{"n_layer": 13, "d_model": 448, "n_head": 7, "n_kv_head": 7, "head_dim": 64, "d_mlp": 1792, "vocab_size": 27980, "activation": "tanh_gelu", "norm": "layernorm", "norm_place": "pre", "norm_eps": 1e-05, "positions": "learned", "qk_norm": false, "attn_scale": 0.125, "bias": "all", "tie_embeddings": true, "parallel_block": false, "init": "normal", "init_std_qkv": 0.0239, "init_std_o": 0.00469, "init_std_up": 0.0239, "init_std_down": 0.00469, "optimizer": "soap_variant", "lr": 0.00267, "beta1": 0.95, "beta2": 0.95, "weight_decay": 0.075, "lr_head": 0.0059, "grad_clip": 1.0, "warmup_steps": 200, "schedule": "wsd", "decay_fraction": 0.799, "decay_shape": "linear", "final_lr_fraction": 0.02, "batch_tokens": 131072, "seq_len": 1024, "doc_mask": false, "train_tokens": 531800000, "steps": 4058, "dataset": "wikipedia_en"}
Each number is 500 + 50 x the weight over its row's rms, rounded and kept within 0 to 999. Layers, rows and columns count from 0. Numbers have three digits each. The size before them is the row's rms in percent of the matrix's.

# down: layer 5 MLP down (transposed), 1792x448, rms 0.0859, rows 511-623, columns 392-447
# up: layer 5 MLP up, 1792x448, rms 0.0862, rows 512-623, columns 392-447
down511 093:506588516543556539441517505493483477584503489575463469593575555518535450494463461459430581541511488484569570538464564467543546509514505540561518639447498590508479536471
up512 106:505460510597551484489455557458497443468483506485532495534448591445478593498480460464468597537477510538473472465532570465592550549478481458465457594528479547503439447539
down512 108:492558472473488537493404445527461615468528447549509476415637440542521481552478481517434563467525542512510558456493462439489531433486478545456394491463483472408466514529
up513 100:614482462535512493507556532477430517426577628513529466474466548392501438555560527529458545434458409581540483462583480514508383586567537450486450551534569557460400441486
down513 110:522457501501550506515511496533529525445483540550542509471439382507523388491502519557525526523498553524481437510493542512583503491502499481451572498497563571432493593435
up514 098:429384500525551478478512508569554470512524525523574534574570387540538519419575497550509451505432601475443529587501492474582595514524451411543546445507486508570499570544
down514 104:526565494428523525503562472472531479488426598518480532460491532465483500605474456464479460444496491465515559439493522387563407483523525508526436509495423468531494534556
up515 096:423510432537458497515492535475469469535555593497486473458513459527574507448458413484498471426543415529518467484600472540465462395547533524425530395603520533475562503521
down515 102:511510477593530483472512571429490478523538515567462510524586550463501507566464515484510496409497516556542425489510470486445510457478488551513471543521553510483565420557
up516 107:498583465483557521446517519520473579370496471613588580550449551533452505536464430556428482594533500420646461512421459545547454442561582479462372532528538478489478503580
down516 097:536574550580479549574539497353563534555503496456551521444523561461472440537564531448491538496448514549543478523478488502494573545429420551509479506572494436472495514498
up517 103:511590488531455514546559441598561463486607517359508576498510449440342577477525499464509561447421560489545550493556540474432486513522504489561468478509549467570381574444
down517 095:591497472373595501508469565437470543502503568555486431445537493623496453529578543505457463525513422460380444536488458548541470472491497526506535506454411613551600473577
up518 105:558448526552513498535508436580489579457456515414519473452432593545478521471401478504526484470497432447529471450472534495521452546470457475471531499549507523443588401553
down518 105:522443592526534524431488513530461489577497506520536428533487500597471524605497581566514351491531493480621468508592534589573594537473509542586481533541503605531453525478
up519 099:460453452608502525415593535533395425468488500491517508455492532559607416545367506576475435508478526450554495418549460455462448522649549445499506464517442606513413421503
down519 098:570444501507487533449429473502481447414497548477520575508570577466581500505427514486361498457476504491518554521424419502517546465473529543490516468411564489447513478491
up520 094:503552506453492410444514444463517448483450520571466554601515519548528478554553441553505529477394632472418479528525493516561465529486544543502482515435501570546516565563
down520 094:403562516471474483484504509542513578495446582539515576456450492512570501425526425541531529491481407571410423496505468503492462533518513432465464444581506520498573427520
up521 094:533348499551471457471533575541438452594545453503463521433488506496512606493519549476508519500440533497462496430462524491507543483505553472465506453519398418444460481493
down521 097:496489473470448514484511527414471541503438475491492507477507469554486532548559485486512518519566551499503472505434535500565448500412538486547540524532559462547541493486
up522 092:506456532555444449501487543509583509431586387573515438471545553460494583511560529403421544542553540501451545486458634601547461522472535460473613460543528546579508595554
down522 097:529513467515431482500482535430496514480572525565504364489479497536504449514462604514514523611499556483486481472476449488519471548513495486499429474547569417486509586456
up523 100:480452418472553462464549541505581463453508541564528534614531542487471457563520508510514460610445533492470474615486557550533510412448475558508550515567506543507545563583
down523 102:467571534444465484480566459451473439480552519498547525430490459529573435516565505418407538490548487420585509418427498513486550495458467476473441528450488474537482475545
up524 107:545469543376521490524500488485561527460455426453537506491524486486495468505458544507526450575468450523501590543502480549505573478588510469496512395531531478570552428495
down524 099:480547518575512472530554545559471458441502461522477523437537447500472495475612591566574515499387527505396507566431439526469513413558604412513497472499452393447489406483
up525 107:490453563666475377467399512474498351486522433552468482515509489498566454522548497418501530499552443491538543557562505495535447561473498492438512472572593407523578527516
down525 101:536468480531551517497475492603599474517450472494575526535561607507389550512519513505456475549474489483579463560490438545518510487384589506506580491500468585520465435467
up526 101:481577581471487426469585509468577548493506492470544474567503589545536566509499525461492527447533467435510519549501437529418516582535418501560418525468506541451575451433
down526 096:512500511583474483517416576487425520497525533454485529520468439511465527544604455543569510468490508496469531447514627547529502400503563491559535513452409459466600539503
up527 106:459563441579474502499431526432585501508529479408550475421430460421516543442593552485504518576531436530440574560485537568552535561568470584495568469491441524431491480484
down527 102:528497534491543470447542474509468417412549495454502411430552467438467451586590426418538489458528433511507513491520434553618562512526424410406482549486456562514466552440
up528 100:581525581481526412466605555481476406444523506548465512465494476496404491493455529428594462445524523454518495473524601556477563480526530501516498482503473518483564458548
down528 105:561487401464534437431539515519503596495572606512513528527504457522465461546468455527503458545536505522542481471545542547491527524503501441541514515520565575584542461647
up529 091:590508438493527593566402523551460470414558541476485497496536541526497468460413466492594482527477488537542490594484482512542529432465453522492439493457499459546599487545
down529 098:471521510446503398556453430466551564505452550611538566487396564471498496494541560511456471608532466492557457462429544509504512535422544424554528543476514557509469498562
up530 100:527527572521548576442437485467535545414451455511546533498486542539534632521514516523430517472499487586629534483432543549548519509497491475511501521482530427528499509480
down530 099:477510495455454437569453599517515500447479526526535501539407541518484462474436494481594550520521546473534530535482541480496481515534443499521558507467484510462593507459
up531 107:527531543444562458521568467471509475535472551493490513523540466542448481588490463423563529603603550459595513495547457486455448498623503450535513531470493576505511451534
down531 108:561523502567547476536502509578473467510474531491513528498423554497444578571526489416576430506626535427446531527450366502384543463582525413514531511460431553433517560508
up532 101:586566527339444426468453439548386526556482559627512493494519494533616512472539555383455481534484523489527562517465486407464425531555561423613460529539517631514493514546
down532 099:541466423477499526494541474552425436543491375399491501465528465462556493591480436590500541473489538531423557475526514483498470583465440511533408443449504477557484503464
up533 098:477484509575408561547509524480543458506525475536508458567538550498522543387436470559457396517485478524513448517512500462538516526610425440440535507484444437420523406561
down533 096:436466390409501520488530534509433455473512536541515480487469496555440506531569514416499502489524518503466508484529500510437487468546481491530560491579572484485538550532
up534 109:562416454573422488475397409535516409516463472494402473559535535524495500596605484537541510466491502512514467454541468491460535574486477598541374525615519483489574471477
down534 107:497562487416506598512445481497406435491610474486562543505435580504568562496484396485449471543522422425538531438422497475428466473500542403467520547552556541538464419402
up535 111:519537570453533558521508587556534513491503535509513531450493509449502477415488450490534517506563548477515537473451564483477559447503472566465450490501460549560469532527
down535 106:532535466599506488473528481499571560517507540484517557562526480546522505449591534521631521510445554501519537565580586475493532455373539450456542485592548428501404544493
up536 096:575427507403514555386552506492479505414494557456521495571529576494498442586566501518402479545460459597482399517461476511481489523490486496510412518554471604474525543511
down536 100:420433462466546564513463483516504428546484511437493506435573533458528442537484519509549584541489513577541527403490531501462510366472537504469593453575488532491440585570
up537 096:493531394484522494526465567477445421550470545498596510391392469518489478567586514471449521472505578469534427484525500572489505443469490495463439483544451522569476479435
down537 100:491554480468465519476497504520522512501534493438432472540562418586526408503551505521502394556527476512529472482503488583473547535472517599533540469485465457472510430404
up538 099:528410456553459387504449520544524494355490562425557593481432546531453523512476530560510517460489506457554564506485438517552480410528396513530568544570489461448461410495
down538 104:525528546498484482554592581472463502538531440502534465512473506444434441507518497440487585526381524449569492542508523454550496415491457456462477486483511564540428501438
up539 097:518583520463496471482564483501517515555479480439442483473537569507534483504494554476454509437546499450459528491548454524560457450468468541502525495452435496504521588576
down539 092:472519560549450477486439554453565485551523512523498543516507561478441445446530560458562485542466492535595513503519443554536533513473444502452559544505462516500483543523
up540 094:492520590466491590505495479546422549549537466552561547536487538537436512491445576519505484502474516482477553620537553451484537511525481432477503455532544489538435475555
down540 097:525610524509575476427564527535533494442501548431468463425481522528490522514559445564568631417559485397525548500464466503586620505484440498500549496548556526483504432556
up541 099:516478467540517419528613528420471577533520482506579413521579461510420525608453516503499489543481434520533510552530541525478541510468453514385454488499482474487574535542
down541 097:548543464452589632411476479568521543444569565542500409546467663514555513462496517548495428493508435490500428480434564467580508486453402505481509441450479622524411529530
up542 112:540488414497531554549442519521445508386507540505480529470514521487482416460507502517456497541495580444394487431513573463528510470424457495487517553424511479570491566495
down542 107:381514479559542491489441516468456437520521536575501481455459412484523473516485384418525465518527568517519490504479501474573472620471432584513480378505484504473528495509
up543 098:493404570524544586489496567555540524517487426463586502532494540533558486536446465518461465389495498548446508494497599547576426458530549445428533461540495544470500524534
down543 094:453464548556551537512429384602601493420548562527454511428524556368493481507487411449473493465519507454477453546465486516523468549536493492481515529526534462496491632464
up544 089:530479563460454490555559483503475480509502554493445569492554535476507457504469408436401417445473484455414508487440529466488483472524451466427484426437438472529453462420
down544 096:479550507450558537463616470520481543511525517546491423512534524544450561569511466480505437510454457471559476465429511509457395523534476455489513441545517474388510481427
up545 098:501504483445491491477502547589416528429529468411465530364606571511493566444502415590578505475468523455590554545552496593550486486497529474541484527512482488507519524570
down545 106:496445430473567532511493471503455585539534547502479526469525453481582596506509485533481447515537542530421478588453608457520594437469560617501484454529423473448500527445
up546 107:557523493454474437483412493606467490616476480473534494474497414583520626452564543547539540487496344458454450486570525501562474448468532557457503506463477513491557465456
down546 093:484482577526446518464449483531596562491429578480529499512528467522467489525496498491494504545459462516502439434521580508500486547376467397570536480533633503514500525499
up547 121:456498524498577560618488504539445464578482500491531499499572532503486510510583485376418503499477565513575580504486461515433560478568576549454451492523479445591508503447
down547 108:468490451514551480511458522520487511490524528516491476502459518515562546510508556504487512510487438495516443531407498466593529540451484476567532424528530497513465624490
up548 107:365450398610621503464484500489449532435485546515542517465484588542491466417523458468483509517488542552535548591455561643493447564408521552553563553423555529637537465510
down548 103:489499466410585542555522494441514484429476510516475492447455465487534354509526501461553485449531559412506504522385543588546601538464516436500508495542564442501534573497
up549 096:491449526462461503611528544505478528532522489561493507478504532558583476588479473467547428535480654482462549481500514544517553490482513567497437489558388488449486544494
down549 103:477582510552500526483472477573460533631464544535427448534570570523450552470406545510483470409571552415468596503418495507573611461581579481447471500531568569502457519522
up550 093:434489518517479462471508495521469487466513457499499499446493476479473495466500510472523401471529475503516492469525481428490435445454486507496508491527524500579377518386
down550 096:522473559523564557565497517470530425511536601490509501487494444469432438484524583534506474476430579496545534597476506579446477474508489498468558413473429410523531519510
up551 088:484428564441522546586434537668474471543433533646591529438499478481452556442543553486484467462529480582540476470529465557453415437486404503527461533435510520461561469502
down551 092:517523531527478488542406414479469495544550471505466440510528490580488398466533449482505517450505552497448575449497458541597536490452478503534499554415502437559483489472
up552 097:518467550510498456588505619496509513505507537573540528459568567572497541446545537552575439462414438536548373446455447503487427482524477448507471529468507515499489586561
down552 099:481451439529492582447527426619501561493420505499526587498477605467492496533552471450467554492450547459540507610580497484515549501551546618516481521448562565505518528493
up553 103:502548419602535468591591406533431450467439468502515491507483467533515516381455562477475511443454636487562487535535432446514470506472471444528458521579483506497511464593
down553 094:490457502593504563439500461489442584492496542474506523510467469575563477492543516435565504509492485420443482469450538453508478489417533495612510507469482543499529445546
up554 096:493519432548467494501509454451562443457437474467481563570415488431384465510514464411478514405472552447488442506482516508482429587521613479559504539566536481508472494511
down554 101:567642424558441509502538539529492513523581524536556526460456484462494509487466467446497527473448491422452432537588508476602515527496505511483519523502503551436485498530
up555 100:507536573447524537446525468569483436441462534501474573484556622470404573485489473444496502501530582494547530513520481476545541485535432537603535482514531487504506463526
down555 103:577541546560427369582521606529597503469486493460616424546476496531466501488481446550496521556538502544485536479560575535455550505545490476520444523593622550487468540536
up556 094:529423492497455503499467450483479557498457511489626534538541487461537431539538556468463465511469414484550533453516544376564521444479541594534486552483541560518561528482
down556 103:580568458493439502547447559479600538588446491439525497525554472498548482468528517497534518519429382541576436502469501363473438480469461514487410529427498571565409481557
up557 094:518474518408504550429592508500566539564418498496543429467440522505485556474487459475415418441580565474473489583449547477468478457506429414491504427510447604567497525460
down557 094:479458468428477476427440555503480460504495449512399638556545491589514516495452544480518481512503573522561601607533544406440454549522606558390527492488510471543508453515
up558 103:515594553477472523499431543574587519472423520448489555502479545532453552572554499523498561522522425538459463454614514501518420458551525509557421406441598450457499479417
down558 094:506516506489434495499527436412462534522468441595506470558446506492456530444467481487412516552518529351534467557425564495588528501455471452558503573523521537473483544577
up559 102:495465484491479459520566502499539509511512567422476589557493490490554547510558523570589455496516433464547369508491389478527520445429474395503453580531460581526481532501
down559 099:485561405460559536468467516532443519496598451510532571519481480611507485477498524489494460500457497555471423482526461542520438508500451530570492548552486500536542471474
up560 095:604523563513497445469536482541500440499485429477372529493487467494516537465502611468423573445507456368511448514508538475480504579529526515422569396511438534516473467407
down560 095:488420411528500614604563519492604459517538461513521447461481464493456569483501421521456494563506501569467565595520588504512457502493451549492614533456545495496492561464
up561 107:448481513489456592509593509518479666516505464457441593421550507530554462459535420606509492462519520443478565570409533554519520539573467561563526477585466499607540534457
down561 098:582448510500616428508611542498585505507462479493433526530477492517443447488526509475496488444488453608496453525477446395443530579436512462506486548487525544554449504494
up562 099:429540500517504480585544457439515538419535496463565512510474516503456497459386526406491521475467521559491499433488465438425460506447518417508514458568484572489486495547
down562 104:572458482505494555512478422518496522516519487464436547512528475580572598533498510506470558418590507434457556518489491474486507575558471438493410450529561579546548472470
up563 098:424430547505545451415572448436579462425494552467538465384476501499507498525522557526490505542432469593523462590506546514605489439490458499556412518471555514577572496576
down563 104:531471515574530488492492452436547433549562560461489507498411508516414459497507519474526508524519527493536522428494500471494426551443496471501517498550429528532515458416
up564 101:478482467525415539485502459521543471521452519455417499547491514466388391585568567471446462504467471506533467440539609494490487492515541557493511459497373528499490541533
down564 094:587499501507421543479559468467478562473529539512547570491476497364490528555441508519604541475478579539483538507476465536572498530540499444647475489554495519488532533602
up565 102:524474487522543414476385503457465543586477575555551496568478481568463488467462491548562438494518443562605452523510530466516432465527500449567463599446490453481504396512
down565 096:507449461455509482506570589496570483432505502478541583582515471511535428513501535502435462522478480401430521485545470598539549488493429484446536433556585439518415582556
up566 090:555551542561433489528512523434540511529496486492546538502509449508500464538445484397464422585544421476560473438522466458421492461468495492530460591427560485446495505395
down566 093:535530552504545529537530444521461481523517448487517564548554476654461496504404559472532483467502485518518598545439486467499494524457568492534564480516547466571495529525
up567 094:506424382546477459500475516497413537480554493512492427486453628515475506616568392527511472474475486549483474496530546585597509506517539399503513446432458508490472538541
down567 096:501510418452469561582455521423415457514523492566595516551490566502462469582542490619461479497521501487446493555531478493427430477479543500517504526467524492575409519435
up568 099:549487523513479548490497510575551448406528501434462393492527498420468497493517502430502471554484532419484537416484479499497483428531460510542489446435522510565472554483
down568 096:539460539582544511578509468488407536585485437548551494460496491425484425566517502529528580580547516562517415467554540486567485602477540489402516434579525484373553518495
up569 101:457476319487487539519461519556491608523455494450523436460507505447527441441530465471411477466523455512459515506459488469465617551493536505537555514532571562494609533509
down569 103:504483530490521534457498469483491487485575499546641554479627536543593421509507480512529467560469546512553509485488577507540594528518466465421560482514546464587474488500
up570 098:478471499507504476557481440442478470481463533510524483534574551568475547481591482560529556480578422521463467516629493497518487511411519550451480407579479526570480513554
down570 102:507536514455501458500536469532432463562524479561495569376548444608536490471521499553469560615418548522429481546413542548519431507478553583558474499534473525530527546521
up571 096:516454517503357382525425526487452485445567488507521493484446504471424494527501556471424484475536512467501480512505555428446554418518475550577531403458471556600464499443
down571 097:503446440466574553535515506473475477589442563518444490586503541468496551476512432456508578431507442507509481461561529520503455504472558565452519527476425485566458488552
up572 106:484514586460434481501473544516522563515572568483446442517565481504558418509563561519624575394512514466480512491460506524501446484483485581490453583361510496511514531497
down572 096:522550461515542456559526554479538552501516389442559531469513502562516430445511518525461482467503583502505535604526551440491470599386512428495471402535504456448592380414
up573 092:503508472484489553498496505464474579405543533481479572515528536505453514473504529512529576408618472495460485397434549460542437519421519509530488493512541475493538539437
down573 097:444536527538523539511473580482481430458511455529539493445487550553500524534517509483496500542477533509549560590531440477524554447519510469501443474542469423577506501535
up574 097:589499477546539482476568442531401496494551445458516469403496595465524545468520443456506481436562545472521515506506386504466482563502433508506503535543568494494529599556
down574 099:372557509483475509528533545518487540560595464510584533517444444545494544438482532464535488538461497530509419537375487417459466503387551427457484421483438526512521599555
up575 099:509502509519567449572498456386415417451503430437515524442488528499588469498529464432578447483512521552415506503586504476500554523481505538507528501475557554510508439555
down575 098:478465548583496395512444479464601467499415562496464520548436591504455582437454466483582543526465607511466477504388474491517514520545450410511567524494372521416525457452
up576 094:510462572396518421473449575523441551488447597567531428544404525421469456488428448525507556501493512484544534526460551543543446459472525543549437423528483498477449561552
down576 100:482480573563497509531488589476542443496492476480539479534525553517460478553471474450544568543504490438523498542516453486527538520477536514429487458475516511480408481458
up577 096:500497465494543498484516535483462514545434428519454555500567553527499422557449465467536470567443476471425544591534470557446465497445567596570496519453582541545527535515
down577 101:490471571458558444491491420547541562561558500542434524537471478457546575571435453487547531459487420508464487531494608486488538500506519473417397476437554520552511371479
up578 089:519477487388472406515569485603487441542497509558495551512518404429556468571578538520500456476585450579468512524597486535511546519449570506448468479408541560529480442429
down578 093:513559517524514504402384451433458497473547480502486511466528611510544557459533497475500495581479461525521421517455523352517483445548515523644585466478547601514564552503
up579 096:574499542540521532511485516549451491508494531547524461551468438538556498506419450500643466466494455469537442462520502516485556407441490550577554544420513544459465470505
down579 104:479479505524538544450409535456455536515491493469586431530468470496504573590574495566473547519489437557535464479449558449599456600597500573539464560437472557513508480475
up580 104:512487471497442480531532526473466504495363631564530490549466464512470421395527510482505470543508503506512605526402594462541518436518532578517544581581449590516493451512
down580 096:512540431471519442431509536525487573452470489471435552457533533567406519475406474463502432497486464479496507481547429531454545523497474609471430535521481488477494475646
up581 099:471410463514442582435558570429560513486474488551571576470434440511584542552547419456458523448443470494505593456532450444524527494504482436548561475657472490506408467535
down581 107:522477561539540568525569474533569571538503474419541515509526467425500536586454482494432432475487431583450511480473436507588466478540463443516477550495458480531520433554
up582 101:547461549420494561484562536543540425426572521429499543420477513513386594382580573518457476453435406603484493522529527421414453555467427476467566458548556542502543488501
down582 105:470533533505512552539451468480522596509461538499456517545531428454517543527481507486442551487533437436574452476487519474418505532418535473479481482483526439451428541526
up583 097:516451534624469542572454537612485410423591487430534475435421599519557442533495507526443517477519531614503499488599554504645484474539453442566567548518568502464497545520
down583 101:583565542549457564488505510453606506510538514544610600593445528395492522485543533435579526534546450578491411543474462477469409493566523604580535458533453532391466586480
up584 100:443503415388576554446437483513530525478478487415502417466451525461502519503543566497520510503478486486543460451544513520529480493503453521470421501531478379441528492496
down584 092:502476553558470452432443388495459631441526571584506446545400502517508550565527467444441660415515554511553474551494534477386550468516504478517429457495441409511482497461
up585 105:540460452429486444527488538451466538554420477456496428493475448490509557550536462501491476432624454479441508516389521513579555428497519437518495518597487483418483506512
down585 108:498477503572554511559495408534531550439440569513448493524452464442550518519544513538481520495492530493457459486450551472599492513614534507457540457588415454561535512576
up586 100:489451499481547466499449627545437529472530460467442456496400523561405465445409476468588490518507493593431524432476502498522491530454519476456579509590499410454364499602
down586 102:455524522520516491515373491489480452481579600532489501479500537479450482555491468508508513511473516548469485420446494445377501431569490517559520538571477444532493426527
up587 099:503437533501430471517524493520496420500525474541465485521597572534482479448510572442496392500489515481551478458552459511570556429581493521440558546568414529498529460590
down587 100:559523448442506527507530512557512501447566500521459492589496520479421580466537558452548467462545458487491450519583479558549517532458534501549578537559582532447435448556
up588 089:588441556545504468447516497493472514521383514551539482482521515488509509546403513545431470511528553443504580537488530557538461525521564583525422565444582543427485483557
down588 097:577569542563482456496533400471511556496534558525522522573486531534534596516457552426465505457520513430499453506615434444513505460439440575487442490456488476411452504465
up589 104:590552511543527507505479512523510485488560454504559373530540520546496495525451399450487454517496531458450419598498419431521464497591408487478471590502426455539449502384
down589 090:464464537599465455465444484505460532483479554557486594461531463552503491500521629483497459481477402463484551414488506508521473537448580474490503450515566514385583550460
up590 110:544483585497441464482533532477523466481498395475568446492550532464437505521531477504488492476449441539627439468516472451514472482648547444514537597461557462541419566458
down590 104:453484531533481470549531485441432531587597476533534503496544533418510502483521451473466420540409469494550514565437515530495477447485545467542503606541554511391501462513
up591 106:561523479445465406520524495494435456519539484605390478466536496467512519493430575443484497457541442551466507466490476482419491423504510484587422517536520506486496487465
down591 106:424572530490480493490519543494455466544487487520560566427449512489482501571494541647577499512530547532581527530457568595497468596597596421397539514509576462473545430555
up592 133:469551424461460464560554492508470446488480453563473553449477464574500460492425566486476546450475557497521607427431593530669481443459444562441503622602514509491509537560
down592 122:602605523447540471527603438528460572534472539451520514597439431527445464562476572452513530439460437583611515504474590416578434498547554456508514452520529434472599473578
up593 092:524483422449406545447499513601497505515551517557528479417601495511562448512519522528443536524483544469476598445468506451583548496521535553446477548514561519538478437478
down593 095:508481600498427398490459495499562425454417458533543492553484453452505464434454482462595477489458528602458460562369559493521501442471476555587471494572435567473541552443
up594 091:475529528497438498471562473531512461458572469432477451502493574516492396481453559493498477526535423524527582453480595511584462471525506584508507468489546459511504526493
down594 097:484509432502509503494437554464578370553427488623437490491589480502420522460465460459562446540634491546452451482547386446482442446450440506497555533486515489454548486530
up595 094:464507462593541487452570568558575651496517485480592405466558529499405580517440552546548514489506543466455448428474559535464430538541551513524589503496407554509449460494
down595 103:551505502528588454475550551458525472450475431583444445441527595600431488564433492413514423463504563565515434581478522559543556473521435518426571540593488509508549505576
up596 092:492527465535513487568497493474539466438432480488526486571521405434484459545530460387529593474461482562558570533476474430461423600533530492527621509487647574583483514556
down596 089:464518447616505579495501417568445491533542481472437538459523459505433400482499511504401481407497454520512524497576609465477496402530505580399507552486539444468458477483
up597 091:651506509445575505540555441451539435513524413448455465519468481510432424403431490461477458449511482473450496462515546447493473535489485563428374492416480534567528498450
down597 098:447421449452561527562474531413454557572568426440463572504533505533529452516506513511495402495594525534580545498570463437537434467555513476520547482501506422469519542453
up598 108:569517394483547569488452477502495437500533583448512481549497412567501503515539485527517562458533513497578424502485433484548518547485419594482477530469547493518468473388
down598 105:527488544499422492474534466495489570484510515478593509496574531505513435514505532480523465467527517444362577508440533466473484468499537576511582410530437494452570415592
up599 102:527510601454445488476525510435535636508459521494465460535555589602522500473492448501513498433504565455540446470405503506511446450543589517500552503530537524499601496489
down599 105:520535452470472545469563505491559444535468438505454491496522525633582639414470503523523432427584482430440547617457393472539463523515523460535382541543495490585496518437
up600 103:507493458512549449529607467503481449449428526488462461548508472464521412478496667511450475515479488488510529467440603570627491503578526572527524432532443475568436526480
down600 101:551582592502536510458578537589602493430462497409586485477491514442478463601524519431475439461443498463523475505447551515508485553558563520507487511513602475497497502407
up601 097:484505482477411521573540508554456534554498463404514534582448472531549524445523483533526419497493494442547461589456474433468538506438462536517457523544487516582450521424
down601 095:480605548463499541510530426459533544518477449476526578453498499558478554583416506569461554420538558448465457488432500498555556519497552423560513460547519472517476536447
up602 098:485576523489545498523550517507596431557482586479500497479495492448553536548490464525398489602544551460513590399438581503502459447436511439582478532457499480545460500483
down602 098:482467546598517510594534521463527419483432436528504502471420527533505540470523496641495570501497559577487503624459478455517531529440462410504490560475548434481534518551
up603 086:594473437437506574521432474416522508595510562459642480499477553502533548468460581512522576461497448493565501489494568446551484474492481502485503439432419420428538513436
down603 098:516461458485397513477436482432482463569524515569540541490416453476488528448541558493474485490507554449446469490504416506409513469539517393467514566514524571483484512546
up604 108:464414474457549456446520484589471557456513531510537461509507481504522498533535529477446524460453467480579471551594556504612479463434443542482547426549450564592457526561
down604 121:474519441559563438551512435491557571530427519534580558458602511479528447558448572491452500518453439434549512554513624535597581530567512518440581572491537484579424519556
up605 097:444508480458602559457487532517547496381477420517488417561452500489418492571486522555515487444530482443440448531521497554519522459491547523455490532394390509442518437612
down605 103:537427385487580537519568631520494453542478481510482483495438545566470498585554432535459492507539563501530423494495471477541604473461457486449469505630504462526445526547
up606 111:591462456494507463400541586473424602511452557383456524457463523524584595464573467509549436529468472521509592430466467485485416444505520527522464545590411549559491425532
down606 105:522586541521476552469531473395496594518560614528588557564475433490512477456479489535493505512490463449474499435481508445573447516485451589467503523537492507576496488514
up607 092:587500513487428495520433514454388534460474527448435522485447539460472476528556460558520535510518470543505630451478429536474584442506530435511507555453431448565550556504
down607 106:382577489444502404422529444488436463562598494515476483502514477514440501525462525527483521443591521434517538540495537513516528560490521387552493532605588557553572505520
up608 089:327435616483516522531387488478503527511502477449434529531585478520593510526491519563521618480422454514522454583506590430538531519517581600561609493382489436436506495537
down608 091:539520554422439463567539415495584547482532580454564578492449535520393477570555512485526558529487390532473556552480504382468437511522483478502584531487461544436506518494
up609 105:514538517404503475460563489505444634506548622512509441519531559559550497558511519497542503526557473454461442362498477487419493447496533517556525561482498538438569522501
down609 107:424535539492518537461379536457482471492525543519468510534416382453505465473471575508505486475443483539413422529505520517513570445550579577475545519500444499511505631402
up610 107:540573545377517387484458487534473559440571523450482510433590563483443490381525522423507546578463544561531549539500508509560501465505604411507454490462479525505431577591
down610 108:573536477480475523445454520532474414466492469585518495462545616504451464544513514465576495445489376509596522557515481586471442478506515590532472529532483504515490474474
up611 096:612431519423485515568455535588480497504490511433441500491386521525544561480484548513481538576426568464469566496443491464537516502524465487487450467455463467497453466574
down611 101:483531469451549350490468458508555511543480438463436518508543622536462510489458464497528513434371598535470602550471597505478457588551621622435483401444464499469483554484
up612 132:529436481515459619568585603467511549460517494447574516532486501504519535522396458438549516401619494587513554548612502510541494491375592566462570479567514597494487474474
down612 115:483440508555580422531437469455585517433510497467484379506409513380478409559585480561518490442555484480520415484471481535466510544431498447593501471636425526489466490469
up613 104:532555562520455482460493545537550533514495455493508525453479549473471537492396541408525509422475379502602486480557484531443515445560534485527457537464448552470563500414
down613 101:531468481497493448496533488502524484458568478498515486448520530431458461506459500440509479543526480504474491512607485550425414474358563472506480483573530442516437519524
up614 100:565477519436365499521548542457510523528543456457467540476560525510448529482526436486460503524374459454524530458510532478559470571520516596459431478446467435563463498516
down614 095:484595569571487499418454408564479556479479474547502517505454474484501493457469529516543481473513407552521566517462555526626517458482552588541559464523502503506472554471
up615 103:442459454541487467483504421531437551485497524575506504499445501396517558456509578459491506564508510610420491575579498548496517477577539474497401455454587496615436465460
down615 114:544517456475484485465515491528471440497467503524481531569461513414488547539442500540630582558510527548545460541449517574591456442443515399514508517468532527520407454535
up616 104:432522500600474447566530496492562474508539466611520571448482473520517471488506519526547526461474515505493543457489570480541565500554425582571541483537437483422525452498
down616 104:501385414483482460521540543415525518521479434413521484493487551439433567498521456505342500446464591572508531498460477543534490548550548421548524484479550504510507537493
up617 092:490476488542519476462540567538538533514492435564426444447489563514534557465549487483369595471487563511369445519447503571505471497505451475526440417573479529387424493512
down617 094:519530501545451588497467466453468495508506552477515552518557459515500436429471506478564386473551471515553470420466422475538439490491469535533521542488609533477519568548
up618 094:452360535480514530497479504517543494545537445464431476454452488549489389507497493540376447490634550499445566507423476505526437476497468463546521440497524538517479556466
down618 094:586472523644556456533491547460422509586533528445539544454524477564548508520470571486581512540434473539627380489479520543535501532547466461557489541484558476494523443489
up619 100:541504482466403520409439518519472522572430419512541508550446560467527421543519451551470508630525522451494617533455481511528538494530522532576443499474479459494577458511
down619 095:506493532425473506562530419489506491553466586447511473523482542397413439464567539492515569503485474552584550497594476551592434438428488558497554463570493602482531540489
up620 106:484431536571450391492471542430515510523595509483526497466593504545437459394494508396535408470484463450494453507484517455474515511441511443518440526488453428584455550456
down620 104:554500529485523549491525524515527469520440445545499525530466597438411500541515514587544472511441509393630503460550465504477401548586506483576524518400543540517490493432
up621 094:500458566463438537501487497555549526517606400487457612526420515507495471454557475544446403472587521411538468519452427471408565526505496510454435455447477518595443481543
down621 095:402534506506451569555569493536438480531463539518415446479533542514601559402422407491507587516481598480488450437491543424599479554502574403557481450568449421475483516491
up622 096:510461453473441545529590569511409439564472439553564505597552480529410526478568608559463443441525433508526413487510511565540555407532453498526450483509602561527498492488
down622 097:468568433500498542524497552461505522487546544533411437465527532499474518463474462488529469558520510529493526436477458501499476646509531508485517569573525420472539433513
up623 103:478524391505589433483475527525549487455442470486446482572490532464525493496510571525479509541467516521480470532569438508491504550540504472481425581490488647548521506543
down623 103:589578505534507513490504433463462560460503524580549530540478433531470549522393576436474353524479471483457602604470540605480543487505425453565514565470518430548552472482